config = dict(
    activation='swiglu',
    rope_fraction=0.25,
    bias='none',
    init_std_down=0.0253,
    optimizer='muon_variant',
    warmup_steps=200,
)
Each number is 128 + 32 x the weight over its row's rms, rounded and kept within 0 to 255. Layers, rows and columns count from 0. Numbers have three digits each. The size before them is the row's rms in percent of the matrix's.

# o: layer 4 attention output (transposed), 256x160, rms 0.0699, rows 198-240, columns 0-159
# v: layer 4 attention value, 256x160, rms 0.0755, rows 199-240, columns 0-159
o198 104:087122136107143100112141073143196098134062142109099111112148066133111172134162111120119078132100217106120146115147142141088108156114113141135151140169139138118121160143155116103149151098113113103148111166120111059168149182082077157165157123159179166073135161184109076099122147090082122172136171078112133108156120097088098077115078116163138103149102141095147106170118098118135125140150083151075147110080129134153139114181151172109119104110102105126108055165029160143035091117136107
v199 095:146138036100092138088140088140150075144133148152065100139175122109198152131055118097146148144123090195119117135114125132096167117138122125167124126101145174121123153093125128214134146121088073106137071193129171093148119128132123136096134103177115106101124171076127102085105104091194105106200113195139200095149137177173114137148119122163162136158092077151097106139133134073122139145117141054135181150064102115114113120143097133124118113161140143160078178116147164116109174106149146
o199 096:121177184127115126171101098162126161170127117097147157117115105138114148139162152106100146169146071125092167103198157096109144144189117117150123086162122128126137052088147066154130191158118198128140183088141109133131081086074144103099097111086115128155161111183077147164163104156095119094136158124151099151089140161086173126146104124091095171143122128164119112116134170110116128146096107148082110206147150158097074120186123083114119064148166152091140031182114099172146148143152118
v200 104:111105175096134116130134166114187103073089166123126117159179178132148130164151149096186100147077173150109132092108164153133111111128135122162107133105215173164203141123153111130047133135126110050088171137087110126098121126151084179111111125084140144112137100192133095097138092133162106119142100088073124116088117085154149077138059189139133130156168117136157131136114105144076142169132154102132101121122110141184108095155123064121149143118136101130149123167102104065146145121158240
o200 103:097140079103123115180167072146081138130128115086148136121140104110125126055168100066066171076141108108115163179130083136152155123105116126127102167122156131077123122093183097098159123171151153137102164130140139120141140108064162110142169089151098065144057156077159125069140138121089180142102174159141130130131134159110150198086147087185092115118138100135102110169148171104126068077113159079142171125048093121110171162090128151141078138107140115045108102124126109111142174106124105
v201 096:112157147166091160127171087135099107172133157193091109112138140119112153059081141136129120157124152151104100109078142192156162100092154094165128087156167154160072157166106137145147148160151114126139160151122113104149086111069152132172120140133123127104174143057073146184117153157188121094159110112112191104133149135157115167129128198141137167103118183170138176143151176101135116155115099140096165189126175120207201167090086133091076159176096124159139086153141105100089099092153114
o201 103:081156118140102129132169105107139117135174121054105182109163160120072069118143130143120133120145115182074149126125125109151156170106144171092099128088128160129151115117104135174116141126147091169155112112168135096089081171088127151071060161087139120138121122159180105111127044153114095186164132117153158158107164078144104095159109138122066110128136165085128133082116122096127137155109132145127129077144104188107123184138137101124201059205155134138122102227095170165076113147112155
v202 093:082112075112128106120112112124078164123173098120106106095156109073080187116083128164095107176161122083166083165122135133135093141138137057126103108109068222089133090143107126152182092125120098153073122063160132142128070130143159165091138109107128095150018120158125117113141125129106071120170108160104144157100130173073123151166118176048111109140149144114089100084125144077148109110100207122118139162085113166087110142138140145158153158124120092166099124161175110124152110127131121
o202 088:096079146102100084145168231145161168161090132097152091158079103073105113165127140133184144105119130173155131125121101112101138080106120141144148152140191117141181119135191118116158173082118116092151108105135106173138169133164056153157135119131112149134160090095068105140083157098136101108103144048141093153182089102156171129131167086123131075089086164150158129142170138088124163105140106126138090122178144155151075159190165118082085119185129155101112108169145075165134115134090159
v203 110:140095127130098147167146105120155168128154055099111140121108099172109117092116129033101139146158110187155061112106158097127152104125105155093162178102121095118131113113158173168135127148102155146159092118139110032158155087121120138185156142119190148121184108156130225112108138122123173147129125135127107123102191113137093137131190138128133112090114163088101180131166162138157145145097072132146117207164142084096208117114136164081126128119133146063098076123159124152180130128101174
o203 114:156126168136187115105176114104099071106164221178106184115144156063146126161142170134135102086146123117144120049107182143078155118078124117140077104106128137085109154153043119131093126110096063135092121148095104123140065105089122132109079195148146088136147143120108097151121137079119142067228150135111145073092142138134155110117107155101123137157158104135109150115122144082128089146177097119084171105126130174171097123123107130175186117149094100143102127084175161162135136136140144
v204 102:077120181121105095119107123147132149096098126078160191130176161085169092090178151125123194113137103115078063091153156171099163184163104164149100109095095070160187130098099118152163083179151151144152160113134117127156106198106175164100132142098122134136107136146157180134155115082104104135140155123104153096096102101132147090127110144180155122110093095107144158133113167197113199082132138116157114100183147101084073155142165172100136124077115154140136209108082147182160135117160126
o204 101:152078056149126095122106137131140106134122161146083128044088077137153164143070145127130120155109165062202179157119174100126113140163134139152090099138134143137051133148204121086115220057163146122117123163128118095124144152191108126121150145182121095181166110090147145108153124135120157124093091135165171152087109185109052132096140146098131100136132161153083081156140096120062113106151129127146111148130119134143108113087118107066109171100124089192123115101157088108126128143169149
v205 102:105170140091127099073155184090146149132086154079095187143152096138132175162135113119095067066164111098129085165142143143109155162153113152148173133136149150103159086144097117142189132103069249134132122184166119142129101107157152152127124110104135138145168120182207191092113127143129119089148096177125172127134135109123075186241153150107093147118100091158156111108099110085132131085141116126083136111137129110097084150119131144152135107147127091127129136158136139149165129107050162
o205 098:130126152165193113154122173168128168102108115199173124127130124085157081146107178188093149134188180111125165118095138132074105089144097161143083103155140109111062121119106159121148212105120055180185166090086080114138178177120108124121094161112070142122101132135066103116137144102117135169157171071088117147110137146128132076097182088135097160140096169154146100123125105152115115076135107096132126200148152105135184173149161135142115140072082148130118141125162116172116120143074104
v206 101:204102141127107098089154083133124159132132116134175142111138116131168144139121114173106192102183093107162134134172113074095158138071065126133124132153133076111103124077166177181173149142126110158163127106112111096091115095079172091127125146142107165098210148089135194128143165170160081201102179091151080121132165140067119111072165114147129180075087161130132178150119140158123143059168081141141131085128137112106167085116117149068107078142138128098113083124117152123110130112075125
o206 100:155116107155163110141149167104159114134118099131121157111108102153134091128137147149137097148133119105142090101129105169157116156132106156137117140095150150157123163203066160158072139113134115131150107143074101087091136151131116156130082175136117146158168124146144093184088082159149096159163114135100139145143130087145100118164091138106140161137121153119144034096124058136141145188120161077043086210182157148106058123130115103163166160028065124142174136082171161118126103086195132
v207 095:076139096112134038139117129145105144139107115093143076167118135181092146171112115136051124139164192114143141119143103093181108181100127114097148198078194049135174167109166140078134144132117120169104152081186114051126131082116137101080121154089103071112138105120158118107112137241099187095113123137118100149114091135084122116089136128120090175142096117154127153115129124169093087147156154136120134108101139128084152089106136098118110146140094083103141114084131104155118113178072133
o207 093:092114139123165174103124179087105144088108162160174137155115142145085131101077116154186143069110112156140105141088090137072069075153086156147100145155170159192121160198105132144128056138145093139082112131117159154156168157147107166124080147160178146187094140141166109150111123094128084123174141167069076100165113142172120117122154160137173112105161115142166164104105118119172112086123095132123138172166065044118083133143139138159117142176082103140121174169176078108161154119127124
v208 104:110162178157109077141064086132141123081096117059130131159134148117151146117153129124119102119062173166131175147134158059110052152118167129164122149115102136150178088168073050128127118126169148132101111099100164199071081137150095091114147091105144158130154180126157043125143105134105144172136165150131201116120083136125102158173125101206170107150090168115153160148138128133132115090128121147157134111119138073159072108162119110154114144135114125100175185065150113154129182136136113
o208 099:126103116155124121161081146188128145120155094144139185108123130126137142092047150177107207146104091096194066190152161097180163086126136123135138092129130113145136104094159195087177137140123086066172159189143101120136152120151168111162126178145109144124139145135117188057140153133081113065103133172144098137089148156047130145122081141081140179117132146121095144150158141089115142164132141137169119129136107117086159126177169184151116157141191136117081110149124072108158120105104084
v209 103:160103085162165115133189131110190142158124205184119190168126140094178094132122129132112150118120129147098146130150102122167187184128071163141083153134149090153114167114176124098109162132114160075176171151147145175108091152181153130141154146149145086145134227086134109102097096110148050114114104085117141105120099156124149137071080101162101157106102068165153131155121058099092120124099181124091107087132070114082120093076124110123110098138136146121147116112077138091123061124130144
o209 104:069153130145109167123106129089116084152109106117120081091121125134124177064128103075135143113131099138121159101147071136111088140205171131067106096138117142143148129127108164098086145140111178174146115143081130099058172090151186111095134105089077134182091121147140141118170168170123174237152138141097118155144131130160128159188179174145077202136126145106113081102108189218129069153169130154135116168123132109163109131121167119104114123087095117166181124115111144152119137121142116
v210 084:123175102037093094162082113131094080141105183113114106153143163111119134176178100184136114154173185152147176145134130104122085141127116177135101100093105083134084093139121169151107110079110104186081098107148122159141195149105108205117108110161134135174055133121103174125139104114112099098116089092107164158072087091110120117119119167144075147126104121122135096148104121131046083128128109142102138128137132195120116127140108146145162220139119083163156099086117106177172134180170116
o210 089:080093185107132140106133129087128195101080083137160126144134075135173182172080189110109192111131139128145205084128092167143094124115129116093168128169165102163166139120136115095193117113142143080146141150095128142121075160177172128149171079180174139119138115143113146133097124108107158168178129134087061138185125178122144109140090095153162103121096093154136143126214080099154143132120143098165144123161137082157121117115141177092093070134131165139083146146151158081104150063176122
v211 094:131117106150182190154120112114016131148118140086109121085126104106111123132134121144134127134156083127162096182177133058139124091077146136127195101180144132117145182149073115132156137120131103146135139116131120103129136102105122119155140111070136054070135081168081136086133141198112152142139159149144108130103155160028121086130154131151155125105106186129182173089120146101117098096167116102093128181123120148207148127105135160125091123148145116125153081199157103163144206086129095
o211 090:138107102152054093148132171165166113112116141104132147163102159186111053118136140106153114102111176100086093148114126118150207165128095176115092178086147117116141122126099081140089055163126100132147124102119128170131144188166112143096106149164142159089129134120162090124125102119159101082181149121138107174060114141158103151128064125109179184121085092043136152131139109049151107138103132098056118071139126095092137113125170120120155144137159153113150146127025136128079125122104101
v212 097:122123176185178063140116132143101132132160102114114093160094063174126170093088116135128165158090073112141149143142136085120126118141145185112166145147132116147115111163146180111120095166138151088169128113167182107117161182171094102099206106141099118139105120139103085139165174117119132099157131139096050128102187115166091143091166099191106094130112164087173160126183158106149130124084122143136149185141089149042151129101111195170098080092111117157131084127130185127142159140194137
o212 093:147073135103119146138108158108111111101105195119135154183166202141096095182138131138190092080145144080090078087147146096122134130140156112145138144116071133096154146153167125160169151107128125121154110099151109148075094086144146164123185131068205177146151168106212100101064169106138133130123108153088102103128109144152125132155125168098168179088119073101114163113142119125096147132221096151119139129123082093185138079168118084134164129119113117085107135144116072127091178185125098
v213 103:108105121104096113161119122090129070120170104160126188160175074110169164094113080182092100135111121122150089150155134126125149131131157116133127124123117141149060116126149114136148131124122116126075176112176127147114121139146119079173183120152103106116085097201162209139124174129179076096152158163176098104144195124057168094132052130136120068099123097155122132105149157160171160074106087107096136136122164078137114082169117191130086149143122139117179161114148106106073060130191129
o213 106:127124129145183168122123122134174138112074119120128113045038112122108126116148165107113169136141148126197153150068123076096134085091071134108182181172120118157168138135159082127169169131061124149151094111149175108098113131142196150034113105142159144168143111091110161123127136121152132137133080063138144192092165163171172180114164106097152142122100096149124101146123058132131115151136141133157069153189093110144125154122136101106194120130105157146121087160124111154176138156169149
v214 113:169107132140129147155154142108134119141155125156088119106129053160111140143123109135078189154111098176116152194129119150112150148130080150144085123134137094108063083098150157136161118156138123093111101141123169121069148144115109120120158130179139083122166076151102173084126155109103148138149146113137078176124203053056114113132130146131119105129103170096075151062089156164106135131154063171070071136153085029114149069089111156154105141103145193102117108183126165100140104136174132
o214 126:128082120144159188135112084166114121148128135092095112142126181105135113105159172104143125144148128163198159071143135117058162128079137183123145123110134163100140101161088094190097101124111073125075075124113117087156108145139157176084117169148099135142132179159206156113056134148122164182135126124129082098123093148167132137163169148100180165112067116103163087115119081101154138139196132140102127137148149194144110119133151127047126091104101090137109129028084166155124132123158142
v215 102:122102183115117073051161121098202082097125111096161071188141165133077115125170142206168133131165163118109115122169130148155091184100142091153139160083102107118077141135073126110104128122174142090142135124090097149096107075113141138138098116135112185135106175094162165112155158117189112107126081152160149137140102117128102161172151171141114139193167058143118147135125106132126115147125165153118156126174057175124109086151179137096146234170092135152114127120120130087122117083103131
o215 102:099174096093187176118118171171095113099099087103096106118193074148137142141114101153153163166096167133099184124136081125162066091153052079095127134145186186173086129156138144066147136088132130159153102167137098081096183151118108149186123111102138091129102134123077148083134091079126126122137138136060134130163096105134146103103152126105117133173121177105124085176111107109108181138119157186129110098123186157087143182100094188134144088108065125134092111148160095088147109095142128
v216 100:135084170208121093106125136125136073142148115143154168138064101093142123118161139105114084091159169135109121123090109154161098127205142063135177097093083108148110141108171101109138180102153178144129168058154125156109102125078137093120157144143148165143143092123174125207132164115144115119069133157191134110125089143120188126104091116106165155135075104123089159061091154184158094116125104109130153125131133128136121158114177065116046130112144168082154175139147102163079088110094081
o216 090:088161111161192147078161139097138103068081131135090091135111149177158095129071082152213123134159141130160109146107172103152139135130108134104155155124135156166137120144128201158156127130078095089169068102116150143176189119162150086092113107124118117151119106157118152145140116148138038126131030121137182105084167136131089149139136113116119097126142169183133122133111115113110136154074115152197099084134109107095117082115076146127187150116131062146150179106169200121150159166102127
v217 091:126151102136129172111098128107119189169135151167084045100098134141188111124141123136126132132122193153109125116086138148157156150131093134073130101210148135160142154137058095150187151186117126142140117152153129126106114077138175161098119123112058041118141125114094113113146127108144166085162052107158066093133064142144090144115061147125158131120166196145156111129136119115175150168119154179041116135110146098165076138150127148113113119123139095120154076091092096101149099132189114
o217 086:155105126125105128139133118164116197154165168087122137093146108154114200091115112117212149129110103167151168149095149116106100134135178095157107157175099173065111101100130120195063113142159184188169117169131080122127136132138159163145085155078109126138106146072173116141153139165140068179100138104109136143101130116170152145167117088134136097106149100078133149077082070125152070124144074097157136122147158126124198157105187089134073120150138191184114151172118144117113078124092137
v218 103:172154113120202158138170136116206156101168134142146144156059099072138099164117093103110092121116076144139158118114148152136146123165116145131128140164118209196099127152112180112105126097145156095140157159090145137143111095117128173137149142041111141109127171113196202144060106095145114074102138127108067063127176119071099124149099132038164102105144167138137194126109100149154162141099134128103085106148137105105135132143090185121126123164163162103136149116136095082160095101090127
o218 109:131127108156127098105171112172120109133127143100132099085165099108138160080200135070139117149153195094128102116056059137060122083045110117129161098110118161157187087051104160091150136220144091171131131097155114150080117173110156067162137112122090121147143132148102124135142163137078106163091100093134133111108106101187122140120215105163146141110112146086114127109102137142090091151141083136169136124116183143156123149103143129161127163096068145150127140112152139112093137196122182
v219 101:121202205126170152132098105125124117161143126130085136067116130173098135114146129131146076149127131156144139150124135131077193152171096145139151076217104132141083128165083170189129137097137146096166100118098153104127183145101065121161151105105114127187075169151127116149117114168096151131203139100150086124118104128147127176175148177119086125107119111126134132109105125072100074123060126154093149177165141143133116111126101197132142093169167111152130149074173203128187180143159122
o219 109:142044155052128156136139155173156149128172141146102122135142086136110102197119117095086158080120163112088166068135138096117102103130148128092129157089084161148159053060109123133156118153105107162134119102099105130097098136122165104102163161118102157109121074113138157133119076091077173156067163147120137143118115151137122058168080127097141181094108088130068193129164143132139158152194078125155127091160147155175168129137110111122121104087149191157103176122129194153121086131117072
v220 093:105082127157139099125119111099125101116084032113101114174119156138102118119126127151113133101052102125165100090116153084139103170119167120146128129149187182125147082168162142110169061103165157183143177135137111118146081036087094093183168111066079113114128081121120107133082121162179123141118163157132158148133083123100137154139098124089124090082127074157168173076137124067133135134165132122112115158123106075149120123077076096102066130131177073172096126101119083104117119092104139
o220 088:107159143104119184129167149111078126124161164157151115080104144138146133077125133127090122104184059126106044181094105095161173114104091192116133130140171127203090151157155089138137154111102071191152099143101145181118126165121071134119095131151144119136068107119149165141130093134094084109137112188133128138149158115212133129094163155086140152082115117099122100138101149137126153116083125178088160097148106183145168154163127188100107191181071172124076174149115127153138103116087144
v221 101:167134124089133155071163094122117108140147132124124130159151088090171111152085116119128127128150122143157153176085126170088126077096163133109058131093135134137135084074101143118074169059095051172100122143127134179170163131109113137113121101172110125177111126044131097141133172167106103152144068162135178187134123129157143088091132141133133099163155142103115121120206206121164160063187151155145142067070118147152175154178131154137091111103093143166139089141167175139095126118175118
o221 098:167191145137124099123093140106162206129129078088121134121089118169113123109123098134156181189146108117152061147137114149157083167140104137190173118175100115099161143182132102152123120157117147098069144103149125169152077151156131100161142104115155148122161151150128142148102154131109181125090143089129127108126158096107160131155133110071089184100156094066233160106154104098168195139105135089086125123119121146112094102079104096129202065129202150101141088149127141089125174089164149
v222 091:089175095160127059128067145157115180191132133085101075166068150163117149092110161086110104148095169188101141117129094147172102170117132149107095143146088158093080173092117150093148079092055138155121099121136158117154061095116152088121121084129159135095071129074135101143103085108173184115150068151095154132117113137068141129096118155136114160118140144097117149094122090179111076096084157125096107160187085120054084144096114169171111149164146102132093106133092127143129142103106130
o222 089:134133132073089174147109107173107090110133113132115146147163158086124185143127093163150163144080054112166139103153163064072173073162206120166143111161165150173139178122113157147163091106142129104127098169126129144123128110177132125123124192147104121139156068198143142155110150107097086134090166143123069136104071158175126152142117177102149151118129146113171115098111188096142123124127061145140165110137126102147093150128165153099101052157096131124183148158142173142058092180081162
v223 101:137154088099137050161125099126138132153142083128169145096111173138115123083107078140118154136111100106080139138167112167132168179113180118112119061095162122105143211080094105154128125169169064134139127134160108119135091139119127104122081144108128165106119178105115125142076110071054085134131138160158141127076126108087162104144141121140130169143139035162114121160159110169123173094128134155124207096167133141148114137145128185147133215153112150144161137122104210134129118113151033
o223 096:124138156053123138148090124117098103140103080124119114098122116148083125104063124173130155181074156150139202162144097085110113110134083167104149135120086127166140099115104148120138127109111166139173133147136147128098112185201109164123175142104121136139196108126119123136166113154190175120129131161121111156114064135146096102106120126132155126142130178126078132128109106114179164183114153094131087151079172098056089091102039073092163131180065094179162101132141071093160140128161190
v224 107:126075122128122118126146144122123097107066133130122064094109093147137121106129095155136133053201110098127158115180151152126210110103123130137122128147203107125159192093137101130085210182078137114097105124168142158141114117181158105123112114140092089073158104134165127083097117088174086113040153117162076033107112128136110143177114087145142103137122121122179101094151135147148146122146104115147146094069095126047108138144179121139105104128107162140091130161105100127099171173097166
o224 100:098151144158116118066127077153089178143116151124141152094165098108087134121129117131117089191103202101122083140147101109142119169204128118145130127170070145085142068166137086179126116184064150166159169152134113102101181160095138173071123106109114148147119124118136097148125098157192068119152096105089090143109123079114165120136108076153121123114162160130158061131096075144151096041135099129095113117115122073106162117149124174171125184083097098175133147114124062162160152126102129
v225 107:117106118150104092173102137112115106142104126116151072117091080168078150156140100157170101158113185120161220149129121156134125122133097111088135124064149085165093224112115143158160185181116040120128135098115162110082155142131127086110157093173041104157087128104078196077128156119094124142100147105177118072114171140132109098110113087161130151123139119143088137144148166138181176106105123139122154108079131098208131078144169106155159148122097131152145104133116114114116136192154108
o225 112:107139122107113180097091071117135138117108134116141126131123174195107180099142169143146156114121138142129147099132094128076092144137104072135134164091092160149167080169114127121157060136102188120130138176155169081161132144061174194105126141082168168143171167121110100188136122158155163116099145125111158140070134149173184147132049167139180102125100173101139092146101069141141129151160129073118069143150148103121120079163056170137126109124171107143139124182102112089157138054131079
v226 100:112138128170143154165114117097139147149176081150084127100164133116073131149131069167137149132065114117211182122146117122138141128100092123134122103184090166104051130127099175127152137082099084133121146147133144135111125112128106051148175147143085156172067081165133109176074134121111130149157091152174111100186144133085032101076102078151174091099131125115112109136156126081167172164136144160071130088102132107169110091126120127108142053147148161100143123118091139126162207146113143
o226 098:185103096116069154134128136112088151117164105100133113103099134146166163142163184146074144151132126157150084103096109135113162089128124112091160129128124134101118088108172098106122119160040151131145090131112143126121162118160130153137087131044133128144140155100112120137184120216130141120040177138161148158069087146141213118162150121073168171093111093097115129095133110174144167128137154073128104108186146112174101125180097075157136120076159175135154179068146163121155076092159128
v227 096:132134141135088134164113199172094154120103121107141094080074128121086144129170097109128190130129126132101144176134121156118146120160086162082161136151133134065130120120172169118112099170081116164100128128156108168153115140164096120081146187182128141193142076159073168138145153073098147151100094180101168124118204136117048096114115098152187132100103132137120102116137137182134150121095125076110167151147102071118068109146099158076127122142112109060143087170059153142204130139112169
o227 096:146126081051129106120096046095116130091102137137096176138163136134191114117131175214156101139088161117152160075103164154133155105105161130210095071123164064085118134120110063130152149131124140105155109135080132069112110102139138172103114080171143109078156135132070101133156173138125081174128168136138051124094127188112150156155107102168135133142114126134173102145127049127168117096133096084103109149138143103127149091122113108141101148140115144143103198097163087123085138150147185
v228 103:161087160130120120111091109115139151088158118037145106201114184128186135178131084232103130139103120176129101108167127132177108093164139052084140112143160135125097189111096127136094148157116129112135141133146139075093122105169173139114154072134121128140116094124134152171099100068128116157132106116138115132111114173074122080116185105157079166042095132107143140176185150118115071149102111142096099139122156170132169131100098094078156122151129160074156085135098087121086113086125107
o228 098:094173125106130123086170117116066127109091120110157180148160114151090127142077117090131112126111107155088157117092164122172194170170147131159123181081198097101155152174104163105109107157151137073163052137111087184112140084136142145107073156113128135151130151171216143102159115160108181086136089114152146155127134143192156138131110134113126103148111167118137123107121088113068106123139180086098107087130204093158114163108097085158131122068100111148171108155136134091167126201171173
v229 088:113060179147117146132141128132092094115146110056112120163125131085160123102126106159130145180149156129089058156122154127172181118168121133162110128120121096141099129090088129143126118194124164104128175093130137180121149131144085069147139085072183138129132151071056175098135172075178085117080184137129125085123108170160144123127131117118163186095097152145128170182156101126168074101125179045142111142165082116132042118144139116160097131089123148147089165143128100110098061114123137
o229 090:116145084176124108103087069158173135088068144101048180091145115126129108131139122075140154084083064041127089138148136078127120131206168137126131126108152120131127140128133111109119096079141182130188079157150130141056152075134128162106171168186080104097176138111173156155125107132118146099135112146145104159139154142144105092071099114144105133118106159111132100165122186112065084179108123147154114106154176150126186147155106127094161185155117074111125133152075143134159164110147178
v230 094:113079075132142143118164179160105152156133116118194064124022121141125152164079108092099159095130085148093118106141125139146162168111078149080079134110156123119112171117144183119129181131143139185109140143196121138152125103136139101082178149219073094127129083060125131094114164095102102079138060141117185125118074162082068119137149111101134155179091104105059123161176120134151141138140147123131114084100115134069110116130153097114119152128085124112098076125096132131139103133092134
o230 087:143172165089115133100115081112097164128145141067140080116177151137128084144118119146192133147128133136146082148109099181088079108163151090184102099171144115139138094145100100177134078152129134118163147138103124154132147132132151163158137143103125136156129192180089101176181110178144073160150093141045058108144114125191142152150164159122128083083156211091145114069123108181163162057101142132118116113134136130194107129134101121114084154133090132175202084129173100138107127154132169
v231 097:188092180065122126127175127124153163125116127138118141084092119149129144130134177106143178126134116125108133175130122209154114091129100093079065115096097120111167203084178142184173088168094131093098104076141156086106121161171101149138139153162188054155081142127167117137150146100111059139163105122168155102116121093096081095125156154126099112112166116124110156131120175231115144088162195089114098154143098130077124157122134130130178141127120146111146180201120141148098139144118137
o231 095:135139116133162101110187129162129130149164140108118149105118110139101156154127087143123119156096140105123207056103159099127178104186158164141117147139147102073124143153102130138156162139209152047106125143084125098142120113111147155129147126101143110098165089134098147130144147117125183135111131089157123110179076148117137155088152117208093099091109150082179104121101091125129096063209108126126073083056128112106109102116120125039083169073164058125152076094161149099133096101114160
v232 098:160148047132105152155111139144054189061105141111114058181069137151158145121149146121129113155155163163126141095127139108167124099115072148170102147129175166091100073083114059146137126098095090167117129121097170096129097103108151099124114129148081105093145159049102141083118127098180157125094126121063181113099084130105106102091081146181159147099138170131153143098126153087147176192142131082112109148083131184142092127129129115126116101133095123181128121107079082100088149165131183
o232 085:103135141187071113122125062119118155181145131101118193073127074106106161090174115127181133178130071109143125121181108151102171144121186149173147118159137131076127132135125138138129113130133140137151109149166187161145085147108196133125107148113122087136124124172174081132087088153084075105158164179145031174110174159128167132189102158125133149128097151071163116153094154094111079088136083120158141138127125095155094159153154192163125108113130193084153140178090128119110144074108142
v233 101:169067112129110174093154126162057096147140066148120136140115065112077085099142177134161137140149109052127103027102097106154160182126166110115114124153094172129138100082103135104137120119200059162107154165109151115133120158121119119143111122167094127091139163123078127143102161105168139179116121132107151149151122141130124106114086098106146139110206132209127099092172122145132145160109134132134053100129138129170106102191213190161157129088164158162124152118113131131144185138149150
o233 101:149105091113014056094140098127153078141145152117120091080126140116138167111170093111145092193085115167123105174202131162103084135123088104181148140151097155140143120100148080094098167153042133126122076148139127184130100108172117123139171149118148102124105110122128134143137095166130122088061117149177079078111108087145129133111168130147140104168091140077118149187116102136169162154181143148169128141090089173088149132120072138101104135123131094110096097157082199105121134074121140
v234 099:160149132140117090162139158112116114147088089196100106085177108122161136164154099175168177102104129111160145065142126120130143059131107146081064088104070103113076107109126169158126137082128065197102135097091125133110164152118119067137091142182181105115066164068119140102143138147154025127116075083168133152108102174128116108139147123146086138070140127128160130137103164134114124068160085092122104121134085161179159167149126112148148119099101086160127094109125125129076198146116145
o234 097:160110141153119117139167092120121147078152111102150182167082141117165185129111120109090126148135077156123106117094086151202105141180128083076176130153082126151169186173102100157152089112132145099149124134092112166096087143132157167114190098074164104072142082098110158145110091159142190122112128140131141175166121114116124134148063149166137176121126120082151093134139150142134178150088170108106165117142150106174095157161108132087090056090145107103218115080104193115125094082167090
v235 104:105119143069122180096165151177069087149104151140144134093131135106132090160113130096099125115140116177114057101081104087143112089167074066117109175045129098109106101087149158103124150147105159192145140106163130151102134146173157163162147151127081125096176172122154188088169159128180092163115125137145142134135159110142124108073082108168131170123185209158122120139136084095114143131191124095113142120125113063125140124132182086117181186141109138076130077113075108149139072121100140
o235 106:102153095188173114117109117074155138131094133113082130132077107131200095123164110093172140134138048093155171153156087183115127126170188140164129095145139146144089152171136077124158163143068145088100106159110110094071135097119159135111080107149095074166138136160036099133108155095091172137202122178107141095078147076127159140098188126174105090153160118108144145094068108153137079129092205137120165158117156132092129126129084128125125121160139161127128160106103172122106148161117100
v236 095:150140160160128069155135095129209110174048054125104179168108118133114112169086154057109167099129099140098161112126149138118107187097148164083118119076127117150133111111139092156168123119101176162121122113108090097113129090103143073180125109071129141110128175059134089127121151106148169141142151070149089107129050167128160115078123093119118160145112122141146146179090085161142149131162096192132181114092155163172122128126145102172077091104103075136131091113121129189100137182111096
o236 096:103169178140138152123078170096134164086164157199129102134154164151135127095157144131125168149183043115123106136147099109138086122172085095124119154175047128166158121126092221196108157120121111168140123147135130161116142151165120145134154173112102114179175091119116145155113089128208124165156090154107142134168131129132106116081095143092180126078162133091100085095096155168128131197123118114095132114166114127107155104092087147143124130118141046150133099123197132110160111051149094
v237 096:107102091136140077092098153122144121102116118119087048119156136167183167145078131134210082190119132156114119081193138158159090108138186137130133132169173199129149177182174160146129144099097100099111112131142147112133154094122105136139144152074146113113098102173108187120099105084177114084132066147093105096119209080116108117131046164109088133134122113118125105115135093127079188169119169102139152173152083155114105106106099084154187141124132098175117095125102073109156125110140132
o237 091:132169158079168143159168130115086078138084150131141189142152140113127151149200096113068181087163123132064156158085126068114187103096159106133178143156149071133155144113153045154143128082114192172151124122135160134134112145153137121133087074142119137104113097124145093111178118127160155139088147155132109103127111134163166230073145095175117100086117124114135088143110161093114079097122093174140167217100143108138123166155114138103101129182117125075118120159096098093118124163100165
v238 109:074159186145160094129132097126144104132146073123096089153120148141109163076147152101114163111073179188083103108135106164191144171130120114175073109141122103117110163180111152137109174158150129149160178108149103144119115117149029042163131159063175142147153146073125081175130129083121113096138178112158166099109114101125135136170119150146072140130087160119136129161146102130131106129132141137150171133133077133060077139092110072080114107103126170128149125037080136137137111150176162
o238 108:126127126128147137120109136118077114118153196099050187123165048105129066135115096148113162126107099141183057114113131068164116054161171180083138084148131142138112113107144148149183127099134127088129057103170147137100133112171136151129094154113087090173070109091178175103103129174157138126141114181091105134161106119123100087127165153134101138084181123104088126135121164118162147150136148198158100102159137104192177161140072117081092137180149092180123141106170110129142108146144112
v239 095:130166115085084105100159160090126102122135159121153074165149130125176117155092139106154154150131143137132102178159164149136158158130117132138128145099148149132159122112134059078109158095149084064177138152161146150131148120147144110049082108135157110071181063132103106081166109149101165134122143109068127207137176106215189150126179199101109135182148124103143089171101133141154177137119124114222153115082152142093127100146136102152104118141159098151092114162103176063154101117119169
o239 105:151159121149142153150080106149154164185124089088131088120122125097103120152171123159182125097137068130113126076127107157174097186105117057168120112139136141102098135107194097081067088105156150163104165063170148116154126092090144140150154134167112131108053196099175127099077110143165120160155169108141115082154128136105095109140116141153095154152163158158105105112155150092091155063132110095107073176083121120095087157097138119103140104141132075034096089162168073169118147137112129
v240 105:141125065147197116093138124093099047153144096155139059115109051135088143142131111132140174150091126138167048162103132127137148129094130084085155122124136113110146112127135118158086135124150098175130121154115165167081178149207087062139127119121103074111150159140065115098149122095124118142111145140127170172123109130136124126166141060148161161061146137197194095128156134083180086118127086114116133132154110185158121088166110138191139121141126119139100097132109085110156163057081167
o240 102:164136104111057100143109121151097149111087157069140138166158141116173111133110136153149135154097077143062161097203100138186090120084097102149173096157086160111144155111135062135102104116133128153154108128144111187082086128085137187085165082128071153058099113139123092119138102141189150078140120129134061101110167122153130112135123134144101169147106092049120091176093107108146154171099154139112134138119159118098158159175120104107071157170134111098139160096093129187158178155170073